{
  "num_hidden_layers": 13,
  "hidden_size": 576,
  "num_attention_heads": 9,
  "num_key_value_heads": 9,
  "head_dim": 64,
  "intermediate_size": 2304,
  "vocab_size": 37265,
  "hidden_act": "tanh_gelu",
  "norm": "layernorm",
  "norm_place": "pre",
  "norm_eps": 1e-05,
  "positions": "learned",
  "qk_norm": false,
  "attn_scale": 0.125,
  "bias": "all",
  "tie_word_embeddings": true,
  "parallel_block": false,
  "init": "normal",
  "init_std_qkv": 0.0186,
  "init_std_o": 0.00364,
  "init_std_up": 0.0186,
  "init_std_down": 0.00182,
  "optimizer": "cautious_adamw",
  "learning_rate": 0.000516,
  "beta1": 0.95,
  "beta2": 0.95,
  "weight_decay": 0.35,
  "lr_head": 0.00551,
  "max_grad_norm": 1.0,
  "warmup_steps": 203,
  "schedule": "wsd",
  "decay_fraction": 1.0,
  "decay_shape": "linear",
  "final_lr_fraction": 0.0,
  "batch_tokens": 131072,
  "max_seq_len": 512,
  "doc_mask": false,
  "train_tokens": 856600000,
  "max_steps": 6536,
  "dataset": "wikipedia_en"
}
Each number is 500 + 50 x the weight over its row's rms, rounded and kept within 0 to 999. Layers, rows and columns count from 0. Numbers have three digits each. The size before them is the row's rms in percent of the matrix's.

# layer 4 MLP up, 2304x576, rms 0.0217, rows 1297-1403, columns 512-575
118:505521563597517513414501407633535500460496476437471525559549522556469536520431472486487497550450599468574497530516455533475520572452489473554500444459497436560547566551529489598447445556444477
099:438509495564535529475366480566514464442496534440552478469511462510528563626413422564517409460379434534545615546556425484550566514478524424469491368483562486635491507524474467526434348614511492
094:553534507550450526558521472537526564471529516480524487536492544466418541511569491497511540467494495563576489504425463555528510495515542426563432514544609364561544434505375553497459413519508537
102:484490565490482482490476453507494471471517500544587487452498530500420498486506432600507566497497514486441491518522466478522533496503573477440489573466576433451467517537450551491528529603504531
114:489505537615425506411423488497476597502459422425536539470573479448493574510461458603525560489470476522433603493517516518516551476522471487542555518491440575495495476476502487519482487630431523
113:505577509506473522569526450538473471442516503498495570535518495517451492488509511474417487439446548481542542534516464481442573577468519532509498498558499601508459539429464426630506448553481448
087:464570544489561489456469458450520482437568517471582579420570467482405559545431435486507500464492600570419567592574516417530483513397609560527547544563494543454485579483447445464548511430490505
093:469526435492467474563518496477583466513554562466462374491494497474417426468474495506471539433437545444512465488527512552488565450496439526539460535524472387530491481416543457518539509509547593
093:441444500518507509453464483484460502474494552498542483581532510497538435474568499584504490516539479541539490483533547539476506501584610455476514416370526558365627407482552533593398497572481536
101:458433530508522460533500472651472469527510560555428492523534530457435426536462474515486498484471444422452523497524470402531458499407456539485517535547555416497443505459452473451429441471479543
116:461421542523534491414511487548452514480415508440578556427538470505445499515361480552526476519506463500429565482555432534487509547591504526546451532506525466474424517484469418619508486514549518
094:524512468505509468515491520442496420530512511557546549518483365492432526463495515479435464494544581505553462521493502499512538468478531493503492473539615430461486472509506522453431505503459554
096:530492575491553519504483482448472448447578478530493575522529517404472471509426466495483461484526596454466409522588471504439503459550523506528430496515480478425499478404413444559470521445470408
105:494447484619439526526454565492488434570476424507505517445557514509521532494452421529478452442442539557532431466478449490394489477412472440457572523524524464476444480477480466512519567530453470
090:500506516582448452511506521503378394429493528548526506566553456507488507492502511533627547502549496508489454424500407507491473505442540435510494475505486462460409476547572515521545504588523578
118:548509450559521513493546546491602485492487496449497501527520493496467496513533439533584391497388513490531505492439509441442456489534487468466555468484530448463412526563459501469444513520462453
108:468461476500523495491485499465390451416473384523537561457503539404602507572493474601435544460512495564512559487553506544505535563538581499562435475528575554532477490494513610468487512503520543
088:488390523522531519482465468521445504469486484605624481474499559485453444510446504562498533419473461555487484505480503451473472538441556586502543550487541565527435476494520490550488484523499514
107:456437481434494467489451535548524501331470571499540470494475540548437498524447495484478504508523455510508573542525540535496520504499476505372443528525579463561522473565510492517442451518476566
117:560490511526482423519479425577568520454520558498586487527471533499439462517568538506484486475560559578470474586444383607503488463515487496482482601590545543557477520464578533476530440484473538
093:449505599505427450530501552496514435452506441434475530414518507490488587586458510644448427498510450504510477457546525539499538522444531522475501506490538553451541567466575510435522459522506524
087:511499443497486445503515484427522517492525497567483506493483463469554481525515499559524529446463525467503563465499457453476475512445579474577475420526557551486414453394491465547515502515623480
091:504526589549421390486494539469564488473515528555470457469505501468451544566427533449414502490544522429520456467515520417452516451451475605429511618546526500480485579415540525454401500531481511
117:532436541543443528479507507544553507474490540431531428461497550519586579522445445537476507613514478501513584497519504487490449535482485516504450421481482516579552488568554527497442527530502539
106:465423388585418572370462585433475510511465418522475462417533523490534549533445518566533520497445551586538452503434442609531526425498505492521459501444530470505483476472489467459434488557477554
092:460461548518506543468494499454496439536413550517461473359483463567555439436502477521460464427452523603459520500537430532484424464504516420454491508445501530510556460440507517537563488531511538
110:556565514534568472479483545527436479413404465512521515487463517510418526526407458547483495574421529481449488374536542506491562478529485518503558559510583409504539464485466483487489455593560522
109:475594517609542400501430484601566471479441519437528485546535495471474522559438472506484480488429479489476500502453504436512543483422514512489491543515519506578488440544486404548530433504435543
098:535541487666552600482480502503470541508471485483501571479547469549529639556452478499498435625452467568573464431521522534458508508520485422479481559461487478507522539495433567509435500538522461
082:530592438578457600558497590514571554571496558592530502479531491493495475516452547575483453515470565513509468519494511539556492487454603470592501478603533581536513504617566435467455497533535513
115:532585448585541412497425533536406452487527491447489479535529546492629522521518422540508436455470477524542508510416453444574513602507618487490511488469492494468514517524503502540481408482541563
115:534587571471449402552498603497549507520542517555515559527523533487490549587451500508520479465439506473577495499538531400477485508429525469498532555501449450472420606461544409415388467508494516
085:414520546486543441491471513542478442469494451594542483464498512474463550503485545421495491530447452459570424535492515463468488513413542510411497559510505408488557538488586462486467409549466527
082:585521623503527542520440458504537589612462428430575478390456479412473536486485410525388530538406480410507509489422535532558495572484480505474496483450448383515413461509434574481498555518484534
091:450468524491508496422465483450508551426553426515543502420518517490515500485595552546475462493537484473450497537540568451569468514483716445427449517444479542527452524612511562486508408458459439
100:438498528491403465543436538549510460472483502516505489432519429513431556494503543581478437421492507432519497449506471550530530562480509480491497467438440458486497521604534407560474480551513534
111:485531498445551655456520488498528542418434430582496516478490518533426486495339500484504429487426574516486524403570421513430540598481506398433509487523465568460486542487536515610412492526497523
101:428510454495440493533541511434470479468567595591481508403484481401447367470537532491463516529534535556499420547454497483492557445527449434516450624540506430542525475442464506461513492486480490
099:504542494576567552568461403499589571508440450466538614418470542537447580451478485527492498481399470475622629568531475455460536586477500487427528442508550518530443562557582494585485476521528490
111:457529527532596415454455450574492518507503478476526530433432476547617491535471493478483474433470515522440491507496534573555583539457529467384433462484473487527494524623506473507526458589460451
093:425496468473589536655446485518457530448485537503467475554485435483422522516486519558519503487515454489493513545547520460541469465597461427531502536493590506529491499598439563420411463392493494
081:532515583411583508473537555494465533439419507387593378495519436481456565551547509474554457600536472360603520601440489420440484518482504570592486531473542551529451533566502469499514462485490536
109:475476632560468510561423432475465545532492444519519474511584536473502439556439440575565494572453449493474623552501503538437523543486525506479488546510494426536443659586365462537486440556538600
096:441497534549522483481430424627490512447539532446528418485685480455549544569515417509490503467451475470553400519547364514484535545445488460471466505410580530513535616609454490530443378597478535
093:488528499549560499589437472406548551463527446492535484544464463496398489540517519470529515397465465517542489480573542495492513500546483449479487641530392597448525476553499381455528515549507595
086:473424487503610515551516518529487512417492431517538561566520553551466590491572521506469460570496514573515435496448524535583535480521492422497510547450470448416532540533490515481422509557456568
107:452493415512515460530425444482493509496525433445484557469520424493454553467580453491534523471533601451507481463565498448475471505539474565491533544498453462600510620653491467524444488531480481
093:590425503417499474449548473524429404374519447554535445511496502531560555453458438499533475474552517427501482537517543449421493442464564489540522489507480590541595436466597486532419512412468494
098:432420583452494510398482535513518514365527564533492548503469370547538519506499570494513485416516558527500465574520491552506471447473476510484524525493498543550509455512494443451552458500504524
092:522493469549454446451517519487522500503495497572434509546567453473529509485474429467454383540538506551529487583518569513555517468611509470407435552514473445501488494554491449487488528503461490
087:531495449433449480506497446550455465508527506620597494465517523594478397504342513514544442472491493466451523494526471459500533528493542474508491482480487485455603478526549467602613522500445534
110:500494479483530476533521444457586439516559582492501550389523414556585600496495487485484457474493485497596599566469416488496560490483548500486543438426452514501406530591374524436428425452530515
095:461474532606511410477447478566495481446417459511546539493568482514449558516433521562481481603500573511469546488522523531479532537403516509449444604451543463524502512489461455616484531570563575
119:524489504442516471540519484543498572390553482545495504516530522496542554518442457514491487450452461413520592504526467519437504523493522506463490476459573404471499575510524511523412498544531512
105:532412547522539483522490541550440495484446525492513514548478481493636570546434491477482532446423509547501465443441435521545490560521531554517430463477513477448482543501484540455500516508504617
113:451543429431521533509454454495549457522402502441515523453509482494524510501454459565522482434394538472410446418468412554518480438460448433467499398448505538497536506552523544531501444623494465
109:516498512562472460464484537390467476462489488496527507519523501472421573489425488537478524427474404547533475552506524401522569447455480467510444477538567415476569526482578513508463470489492562
091:457612552530489506485479486525517515449530533366571374527563392446512547490473429475523467597513507499486485443529551509612502401501570540490515484488485470461511456536489471509536509513425637
120:490467560456546474503445506551439473495476427606492567495482484505497473476469450615492442415495462549497528574527456564514499546445492549428496560528584487511487522598536413456514488526473499
084:477446399465554434490526502512488500521459552513371550594477384523532469525458541501473453546599574515527420502507454492511474503415558427542461544416447554541501461526470490421504560466495464
095:531451536520497448479514446521524466524593573550570516501625461545532453528405452426513450499443528429587498517511472511466437451460499490507485450481540543483465468595490523454452474480543518
082:456535483572540516467502537524501509533564407572559430476480559386467500489443461566497508507491469510504532580501525572501593630477534615434486457461589459492519568506490546581519483577540475
109:484599539506525481459373458548445502488338477485542547389496498488484503494447501561489449518477449521535515540446491597502452442465414502486520539513538485454497518550512460585504474590436508
088:397466502504519423444490417492524420555475470533608529473527398454522516523512456564471495499464502628506603560438496563511546496467548585467486563458542506536508483565493521482485478617535526
114:478498487467515477538502489574497531508517431550528585412475458481448528520483528429489479561445481474496600547548510553457507520469502499503571471471576390492491524469525498460506469540469524
122:548335455575493407567492469498493520453538572519483557533513485501523503571566533437480510510448530453566468555548454490479504467476468505442502447473525520576485466553502576589449472549482508
102:531471573607456476573544558471565473468485493486476533508462495608590487544560525506464495468469456510539517475483440458450531503538499446487490385469617488465359505459487508619438474547510491
094:482379397492595511492559513519486450408515484535523667533503498481463530516492559534552515526410501445436569511552486488530456456337543529514517526504452513499551569522501542477527521428563536
094:521566489497502489540459448453504527477536463466509493517534437506562523484518495572487446443476512571540508561501519479517493437482532493513447486524530465491532509524407564572556478558459485
121:437475411472582420487450519559446485501432537604472541431486515538472508491549523468448510503454527590509486528497465556549469481427516556464447514473616508543567481481558519539441441477501559
118:470479534499496476418440399486583466496483467537497539475501557511427583426481521561453505410483496445493500509524439483490559476462537573490474488555594367528456557443389538505495489471447543
117:455497436701524498539459480561473567417509539484607606468561463493537511491539465487457450530504530542485564570461560534486517551505517463504484552412555482567580496512568608613513503561530526
095:494476487514501479497494497573496533505515535512484485506491532474513532485475487523450573585542526555458534505472524620508549463404520450475538601497549482511456521459544441442441471486463423
108:472501528548474531546435535517500564489547446456501585538506418561520503591418463541445438506475516423453455593444428467485517570461541472502473553449471407401457536489434455510555543545501528
105:435484493513461524398423455564528571505499359564552578411534485495441511430458462604458566472515521575472575544515458535537537588490563474571574517418501507545427577557449546557474508669449470
100:442577524456472423564483481499572528596525443389570548626549516530455550508501482622484475539442524548541478483552492510491528523510438422513512507395445510481477467603409465534525433524518546
100:462516524550541493386522468525533472520492520561584487556513449534628528485604451551479558503520577492502459507512500511535538505535511491520520530415588580507446458466503543549501488512428565
094:526513368495460492451414537496505498517419395528475607478493450501489482487507494516484565473560519464458494484509532499486492515455400425526542483498458462556468434492459607461548515547483515
116:507525375493466500440523512536414503470473568504498383535510476484512533507464472502479463503461509523476599429579456443582512588342475496519535512474558527520397556563532517500442487480528489
097:490480433534458498503494508520469486513558514413549568517494528431423429519523458559561496459473512463516595511551494594466576468469539473496487442460530414512426560498423518435495463547553562
110:460472528466491454535459525587511480476455449452551610540545476437462410501488547452500461503483511526501561462439482462464553555435464417542519451411513371502497471483535512462561485566566536
119:469523499533466473494463433446504388525583471584523571416505395483519555520489515463530514424472512491536485471446452525462527600489519488452518463494538493481476538482535465518514490576548498
074:465515451461493601528448543415522475536509380405479470517520410556431465523509552491520461532573579468531532487506482446471433532414435547552577508502596529498459355387536527465475519421555511
100:449448506533481409477460412573455566516450399472517502533563542426502535480421489552583446442479541500502492499520474524512495506509436487544485492479437485518561531525539503528574453483501534
081:469504539463456497506554454502448499438420502518544518515571519508530536499499549483429452576457460561522477464516471557514550539437552464572441457514539463484534451542480524521487456541540515
090:526579511547438495567475558531546508518588463414563520512572551433491662543498486491501448486450551492558550522556511595435520540560500530523534543447490458488503478519473419560547491552482437
086:538489564454476449500441492531535423483576507530518485557545463562515517469531488454527444458465474516636499437385421376523512575494553421456501573513500476447531585471445502519509517543476539
097:532498611497437505503374460520534541458503508544514510448591516507495571586461528481508432479421495511526457520555478443474623512403581466498478478544573455479488525553435501541422401528432501
102:460541458493564453485512478535597496523400471491536492467470479475472547499444473582431476488490511592485507414506527525559552515465460471512441544412526502575433466400494500524449555567407543
109:500451475527586444447395446550446369411456466482546583533550441466467561546523416540484407526469532474538583598501402505494558548473502505520577446474517532602516567561436505497428454564505541
100:454565379547494541522485517464583517474488536530455518560529521527446545554515552463489479449479446399520465462482447429543512524503541472502478499443437514526461472488416497563455473514482499
098:522491548568498504464508437496549480500524540605551468439562452488491533498548468534410474437383577483600581561453494465535435428501533423484571471518450459558506479515450414520412501454462506
103:504432426586530490509488561436583466532500476533563529472511464482510547514572463521494504471391432518545511490575567471527514554494566546404496513547480355537537504551455508493465462571490460
087:512361476581426512627539469516555508431467496552461489493536513529507547538479478436501468529488487513436452503521519483513495550479489473523549515569563522524496551434513583508450500511487512
105:494461632493540465495478488564502430428499566499426429505551573519499473521563526496505420513509494600524553487536477574531486571409478510472520529499479487517461571560554401446502408519516490
096:500493451555531520561405442570450467478435447590508560554578511568536562550395416575481495399457518501525476554424405552491529480496527452485466565451503541504467604539472546579514418541506594
097:474524525521558593549411493524426465513475441540455489556491483451485501616537536556530479503480529536521454469466492493468487508417403385533461480454425526500516455476480478502467431458488530
071:499405558592497481572490507428534445530565469468512462462533547541518523515534561546462514564497518487533442561534460669482503473418497434449514506536480491467521490616524550479599500450535481
090:448498466559458546499551569489563527470572394436513549450522524481568534511543498461541483550506531454531515422504446568385559511390477485476485559445531537528550497517619576508507454485431494
110:493542501513553584552506391509540606447609449422481579565474520532519519505551468527498467550501549466455459592470442554413585489544447468498570485447432576522419524458480428501530548445484478
105:437546450505408494461458497488410583496498477569461522506417502572455534516508469565537484491520449423541549577526515502540514536571549578466487447456472470653553502432493605576511468558480554
094:511453501447402413537475488507429488461518529540425533451489478542520468502400578456583422444488528474523423521496523540509527475447473534450485428542493476483473477502530505525432555486500490
106:467508508603584554545501539532473526363487500493582437521522432495524499525491496429470517505518527446512490474425496536552528527509529525475415545426535497521533559493434482480398490482517475
105:508470365542535472511445486446576473567532489555505432471482471469366571507534473423454546465522563571513507537447402513508545479463587520508496607557494470491499547474525538466456546472502486
093:436503501453509543533408451512576454480446479519518531451566464510548606574423420497532453565418528573593590578529442460422559522422539453468514481500523422501491570583399548555418391539491500
105:528466442517428487508462494531472500496542414614451578391470464506477490484479497443511415553438491499519489542552489444430581551496463492492496567482473439515498506450523483513570545487477472
111:536551442559522509462429448437482548481363453473508490382543467524421461455463488519591518521457525635406448571508447533517563467549506519412432548566391511554502452425512464576537502575453472
# layer 4 MLP down (transposed), 2304x576, rms 0.0102, rows 1297-1403, columns 512-575
115:455555495600444511435455502449489566531540452501607478520527499545550530549458491443444453498451500368532450518507453491509480471448478466452519455505522448448545545537540538474536474515444416
137:492549430478599441472519446464475501526543497485470509513446553409488515446475588676527472490507477511485504524500492526495527527426539483545489460511575510448550431545479588500557466616552499
100:499457523495447547516526476495516500486493482523499653522484458525565564567482426440516504459480497601570481537475439625554471398478425463522528478489428497462499527485454434524515550480553590
093:512353538516509528462539463355505536480550572501465536512555456485499524522489459516460519511588458590490475443534492522514479497495521466596477461540486543553540426450559463387474507421451483
130:450404395491484531488418520482511420463487441562502415447567581488427466447504508452481501497513510523500597449443542507514533447511525560394522468536424515559481582441557528498588526530518408
140:513420422466515498454477533511580588539525570520504510537544453458515498617567518547504533589534512425500546555537522480492457532552447478544489469528519503491406439446398449493505496566435547
079:520495538571395452516441473526509527472536581523408393539457476518482488387552538539427494520490466474541523496458498516467417423567462412540498469466519485519474518466395492475494467615498492
092:487393577492545437464472522550473540459488566562517637541487491514492564501480480504568523559551426481516574542529485428533453406492528542518466526488485597557457458640465455434450456442465575
093:449583529548620518581589422502441546523518531450439390431461533506494489434501541522521450495422447543544499487472490471508524478466435465503577478486524431552478519464385488516602453528540480
074:489432520532536478458637478444491451452516488586500564555524504613497567426527422551518570581524438574537515480500514533591472505442463519490520603518469537506535591527506480481548482441496536
119:523436545503452552440483500505491566502522490524458536579500562439635441492539463548477470563496501524554469562503511409551467489465412493528527502419470502528591510541585468554559540363509475
099:479524609431540526484569448504502565406459478528459560476466522552456533561440479518506532489469489414486449458576521449475444569487560472415508467472536429488441476547459551568535418533529492
086:522505495571349595413489493516524526500463550527504462435523517568541518479564544551489536459448521462513449450424521473499554457465450547552503430565473487548523504467521506476470434490586444
108:510463520553469519437486532483557546566484474574533526540551487469565318443538543455434511469413548429466528557550551488480471568447440545544484451495452461515457553540559411522513478496526424
087:504401502504606517461518606462474521563485475503435675428535407481563461472517439462516523507477503469467433471496571512500587464526445529569516455542500508537529469446464559522619497457494406
125:451516402548414504465485474478544562473536569502503575444410398464535444448474524562451461463491538493507472458475486546553497556495415493513537461504469386541456451495460545474429446535502463
100:444529566508447478436457487502411536548441438470500525470465517544480524525409437565534470511549499601473528424468509451441478519486485552527498508496423603535492459508524499416527540474458531
081:538436614419515498590563503460479469425471612561465521607506498528496436580577430521502507520484437520496469499492507435534497524555571547567487467492476530493541427531497506443514538455497538
094:485523452392533553480588520430514524514596408449548574394573491507510545421376516424518473451536466545531476464553467495465412493469491540421495498486546458496515490548530536468448510528489566
108:503508476526524452394428481486517584406445473613571579500597533565489496439460493481537481404453470526469524411501515510493443513516537422494548536511533400496508484529579507478453636502470462
107:503516490588455482435479530459551521551487460553523371512458485588509502455483502501547514489455490527496548520466511481466542617563526553464509425523510453526459499533515522484515419506487526
072:469491551483523499517478604458533501504459447486483568466494452537457501537628489460449461464548465540484494483403647485529600450489504496474534592492493553523457499514483496418551458472484514
085:488560427400575502541501479520435506407546451498528561538525443517446552565384546483520516420353496358546420456557469551516515494450487491442525454486481523420555545531532415497536414539519473
123:488537430552581605478462558447571585506441510511523362417545536528419469452493487554506494476586487440470579519543474546558481459490497494468430495569469534419507634553536442604609524475442459
096:497540531472644513557493493392543431519564491469590639493549524539540519444492547457511446488539487470492504569543480493538448455430512464488606504473488465396482555541511487418476513435513590
077:527425590374459439585537552476503510501524464470493515518515497522499511432535406398547456524484460557537528413541427471500482481525575551525524541433514445462476504428503579414475416420540572
118:537532558515474532541436569473457540535504547447447565401493560467519518540447537470518421510576543545480459569486478571517517495495512487541494503554503467384424542454627469460438497478473527
098:506456562459432435488498533547472552535617506504518528544554509525527574434469432540505476513546441582578599518514495463518439461547539495447562451465466573513463512565522385438544580490482486
086:517565456406493488448519485465560518562510475560527526445529462434448558468482472463483539448518533471519523464468484431468538539498540555529471438477371497546502501510534473455505508408482421
081:448580472514552435466461480521562528454573592437501479553443451461515451466502418401428506503516511405494469557540448382464573583505399456411489567506511491480467598426507560602503468452469522
119:464561585554453440571521456514388515509491507451535482482519551504600495477540604487488489540428405520588458480454490464533436435489502550577538516476507480488494480501447577484462413499512439
128:431525426543417422452564407490484521513522509527442547477519476498413550416573511567480459537484488434430533442543452496457440433555506458526533468501474505522505442585388508525513412451486470
064:551480505468473552428635488359460403534504483575487483558608520496438509461536535510417496422516457531404411495531505540498502481485477496544489597481521540537532514533530540475559441545501467
072:469516540471470500478551604487535575493409497601409512453508412531508398556447576404553478434539458572459466465562463472533531595505487533503437485517595558448484524600569466451465478524510451
120:472562511550464451435500562498580482498410499591504388431534448435472430375491495571491469530565493606562476483504448530494493554538508460531438482526511385481481489486407500475548485542484596
074:467532489523451553488479513403529446518473459547547482481541541455486378368583567486492534520521519416509573477592534581439396516475496486602412517483488550509549445438432478514436508460511518
123:519439594489515504450395547586613554470453582536443445496514515461594354464561534500533538561530537474499583693484476497523491512530476572513499483479617500466549508430540466602455475498554450
116:532436583550395479512412419459564560458481580519528407504569510473548538501455483365606527570504484420432593425557480485474500488496427501537529378514522482530477465453471474467461533506511610
123:529498439493429536440470535512439476460551531461527450545462425518508433479517415645453530496551591554434536545486490566568407443666411531486474573518480472487566440469430514417487476453510462
103:515464491488442489502472530511488427545478550535510518429556515589539480442500420483502541484521520471417507495489488484460528457462479499411469543521474475437544520442559550563574413461520436
085:496495436585377590578526532513569476532580405493517578512512473486416548523589552433503526525430537486575591534470462506483577587485485537522492432462483597560579451490568525476440449477478523
070:486582497561530495405398462521488437428462443520442672557489453526561535402481537467521570504538468619441419384465444439513554498572494383471547506432505496567511548522454443466449426498555510
121:435461480519544506583414485429563511503493530550439490485555518393511478517529559561520572491435472495579596485465489427472573550490566511473533501469457489500493435529446447503529388532549473
111:419523484547536412468466434524515426490493453484512428476453602443429576440457614639514511461501500541511499591506494559454504513433541509519422533454522508422521427522445581540552536642608520
089:526602471457468475450563499547479427408542555411519471499580537473429451522589484540492502543469539533510528490470512444473576470467468555557537478413491329482512527450525448505567494519570527
066:521583506540468500419431502558478540422482506463496419545458496482519462411471558579572606431506425444383463480475494409518552534486471485654524532476455571432495447486496527509470456532521414
099:530453489666492531449486508474524563533466479471453482388556578382500550520555531535520538533453475464404490482478565557438490516419585483530447581501499445418584470557532546578522475570511522
087:459490403459539567438627497458494414463501525525468586512524487475534503475486414371521543516521525467418513421503457462522463499431407539523519467432559515462404559581483496487562469404473422
088:455480444522479558489511557422546486449530562448581479531561463477425523425496465531576526537537492490502469437485520576493505560507506361491509553504466447494463589623524541551514507464513570
093:491556574538579510531587498492546485488513394518366585472519431529567550481453462485467524496536452488532514478491446528439485593434432570541544489516531400438502536464472552420494506521517515
080:599455534489500468468489471373395545473463431577475480377443453446520531468589494497480563467586484563519470452482526519482449400495442522440488526558497543546496519555523527483446525470465504
156:552498473622377509513484482533425499519507524535526460489435433533432490453520501447451455563620540503401514483524532513544513510547478506520521478527589404503596518356497513538565539540499475
084:536537571544522487601599495538493524508558453622488485601548558454518420404441511484605462558480460473524533487530480503438470396453545482528542490533506561496459519473485423498495607531434580
175:475379446473497507476522489392547432504547432506478542455484442485472525491539495523515498481564479464499545477485534482546565511517544518602464454492531569498541484558521501462465496490517503
113:490490572573439452454514474532535596496454550518495431425461553467505532503504426471414441568488505489520563562517482493539561472538440497499517502449559498469511540472465507618533603437555524
093:468451508489469601415434499511519468484597483470505492448546545556521540432525483475463437480473516367479556525550408508495433449473488507563563443429522504531575575563524480539449515397440436
119:452468525461461537530491579551325455558514474591486605550594440490524490487370581502610516545553532500509408414440427560522516573442522462545511609533498531479543509495575463510591565454528532
076:448506470461620387543609476491512479499468394538453587425475460511498446601439400475537440487402543503506499578519539450407461441484417448531533429475443438535561488503481482523438540487467513
143:534532626439473520462554452557438499487523422469523605455461476637521471464426458416491490505442570431539491457463470497490498567511500490524521443543479499482462574472519475562551515421532500
096:560566496512356571567463491495514588439561587450553453428518575513537482512457474423506433580431481507539441507517500470529583501613477575455518519550470515553498579366510452548454465473517452
083:495501508508457529562569573499527501467451483500491441568464485507500475440498466412405472550451425386487455521537435495486589506551440527418474506567511426592491555534536550543388434468519448
064:591531498586460474479538471501477521469497575442503523370485440447489617481445599506476515496515535511495406414533427482492451454561470528470512547474479538524465519405478458506534449456473550
105:446520438483470477431558535473484519492492461572437623534481493467520485461575528512452452559485510549521468521487428332472534560402512490478539420445425601556418495421540476536451481530487402
076:541540504505489556558497480567468501507508492507490460487499513500528551318528608590501492486514491495448468605500513630526498476447551500467447440506543457518527460456513395450580555529559481
120:460405488485526559477457512443480518467460563514457544455535416495597515544626520487466543526564493440483341329469473451552500531522490416471442543510441603455417416545480517452469474516503406
099:478498477491458497494501502536476460570418476497495490445585539574541546494388514523507482517486427468579502485512510536482525530435525541409472497451524577534489621442490448420587561580436516
135:502554499507376505511497456595542430501551475502608409468540559437483462514508534490391506546494523459482513350506548446493500504460535640479474510507472564502492501499598369504438399558542587
084:539471543469446520511539463499433524521508471594496367551464551522570436549515505562538525504519516562493443502479509490492475539531508503478432568455532536524448535565514504515564449509558494
094:458533588492582461481491484515498466502525457486450492433513536508459592469524527442500524531589510434535437412472511536474553454596511537461449551517477454449535490498506568387567603523451523
125:514586534594542433492478502455556468479492509453437543469514456478471553514456547408534482443461482585419493511503505463455524535531485528485509430564519404476535392540547494512534482598513487
129:529544488563535471424550494473545430606436569527571474447525554477498506525558557578465495564527526627504438451543539539531510506520610502578517555491567544530488453509464571390556343528494551
117:524557496442444480561411429512502493449521480563547522443542530521537495522391481510517588540507475506459520548458540518426446553511521542421548464450466485427589542487562488567510403598531536
091:480519559464602536521500546417561466471472520466495581456545432429491503457555533485561529597534485464548542545478447474504609532544520436532577431498523505417528479470437506429556524434514500
097:504496454393545536553657460481450490440527522454464484465534504603512510495541528508486506444523514515487513534503553504520440489540478506514537581457534599569506525436520471540444605510514500
088:493437545639408500420567541500488483509418482500535478488434518435497421459513546574491593482613530452440488437482486572495488463433489492445443553518504443511478464567470540559560507508480478
104:453561416624474359519493495414507498432526535442498439474554528518574477554502472488488434480466494444512488497530465526533455586552515508349486551512576455524511500518400507495482474517431557
107:492457508426480478549515546502482565421430478471491523450532584572421463450442578429627480547430486540571554531453534423470517480580572528445510510504445350430504491492517547496484454541450411
086:459540444582535474473463365456496493542427515425457546454399555494425402435509563488573530562474547520517457587498495471527439584644502467515476534494510618546557493433476436586556501439483454
121:453464521491509442578499505493413577506433530478533612482572474513525543484477485436513503490471437515482503437441592480519487554441501524523526457480472593486492437496469463447549432505522640
065:478434585496419503446534541488542517508524460571440547542551450539498536472519501487456493531478367510542457467521532453553459442478570442442491477523446481494439467442472485442501458524565532
105:454534443511609550435525489525414528501575466526533401513505519535483446467498554513443547412557558526471489519497531467520495573545476410502435589555433570475463496433472403498496442501466500
125:524562508435486472424472479470490536509544520561499493454531480474430539462523465474575534517504452466475587425475442459489451611583541581464478386572474481539525642475508391511522489494583523
060:542467524477583497433489467490473455488472617528463494504477555487523522390486535557546513517515415555463531541457460535585509453465580480544548550448564403470447506564478489486520519504435495
081:575486479545435453463582487505520579478518472649564557492478520402493563282506555525516468516499494414497489484484525385420536558470505443501482504486522521468470419517490574521572634586457538
074:532372588524499546475495460416496532509505531441537456533460491477404350442542511553484484507483588452506541477437514415476499434505475519424510408512399459439509444502429534494542459537519541
071:497542452523441498479478531502487571394484413461549437428509480501520505437478508532508527560533488429438456447489463514494445541473444542401483490480424512427537445572546489531441512535500475
091:467480487511564517479558435558466560553473503497486605433518439491444506570476481527458598547450472473475483653567548588477567408529510515462489500489453439518511516531449486499515525550488452
065:502423482445501496526513504460477437465437404442502533483579501553543514440583478485504480485544487567524506390569536470570567384471566486500488575479468523500555565493499505465430606480508470
110:507498457495447530450571501438621454500530447542438347440417483509491503446521506396473518549575506448411551488454502423490387513502490506607517511545416481572610418454525531551541541470469510
085:521465508464548489543475484458538439488490475496533515505554467499474523400487520606526408481404524538549527542447551494480494536455557519484527520398479547530472463556431498539448575557498569
111:490458498496475519546519425502492549495512509475465591533497426443479561502527466480428472471509510637532545503460450536541507492501501549575436471535479542417525477565540509636439511390526517
080:534497502479514573535515583513545486528543437413459400513517493426461553375491575476526456496544518464503602591523513530486429536478552495521484455532570553490519491520493492508508598501513433
105:507591582455583454472511498392485489582484473506514538525588502500541452408415424504536453470478460527544557483526498578478550478452568581470508496560490484479518523471515495516477520518503497
071:448541547442553548439456596517554515586425509451476545518503585476467455455517460475591524570520461538459525479478561565457513471519489495525552501502534524545565464517479456477464483481449460
103:539574551382485522506533432494461537534464448552542541526467592489497438402476482471503515483416496569586577481518488433478525453435513544514548441522402544507487507437555497503425474475502541
105:531516452570501461456474384497487472542474381548492476426447569459453500403451575671497572432485526463432488560449493559480434492427547500548420543484594469442536500507478529533538541587546489
098:487599482554455474554570535454513488453475489435560571442544580516442521481485634612473543494439549462489366470451514591501500545530538532541522516507555470494528447391423498467631461507505558
060:474470551471409508505522433579491530399494478465514508528485434509441514448560440492503499531497472530419518551566535439528432401503540472556501538545576540552430622456533499482433519463530498
086:515516492457560534393540510500544552502462440578457473454637472539501513415559558470433466492482522450419427551525521431441469449522522549459467566503531529565578568531392493498493405510541470
131:517439554562399405499555525574544562501453513585496457501548572507450535512540541455459545535465503462465452482476528394534501506443453483481481487500608450517466518528448547469476478523441480
117:490518421536486526570472470552568441546531561553463518539513439523404464468429491468461516427499602577512566489530487503468480593541485456530415530471484433417493604421558506523555518532431458
083:494459508486465491512540516469512524546474471563493484585524518456537413583483439470462482451532534455420553432522564546397515473529529487477532420503475478385496506485483546420449503455496534
125:486518542601372527463456512455406478567540417531562570385487448531540489550555487584489491491479478482569516524460531464526462545618553509489473565447524409520470483554479446556475569529515491
125:506543512515389507434548582421590459424440450551464542417621489402500537524516467608469421462431520492408550456526537565453489507495577513508514486512556452515610466581453501491495596512567503
119:457539420487539515408470442478522469530476449488509454410504573458428515445479553658487519450471550489487511577557438483447579514385556456523462510510476440441531484591443564547488505593580475
110:455563480527514505432573481469529430415565475484465524588494544473433465594422468513577472438572503458403452464495520554479440506583461573505473505560476470517452538432550593451443584491516587
111:502540523513440472387372542456433553528511401529555544543541469526536517497517593454517532448461565647499452503455482552514488550531495422418514432503441462483519510467480440470560427571481514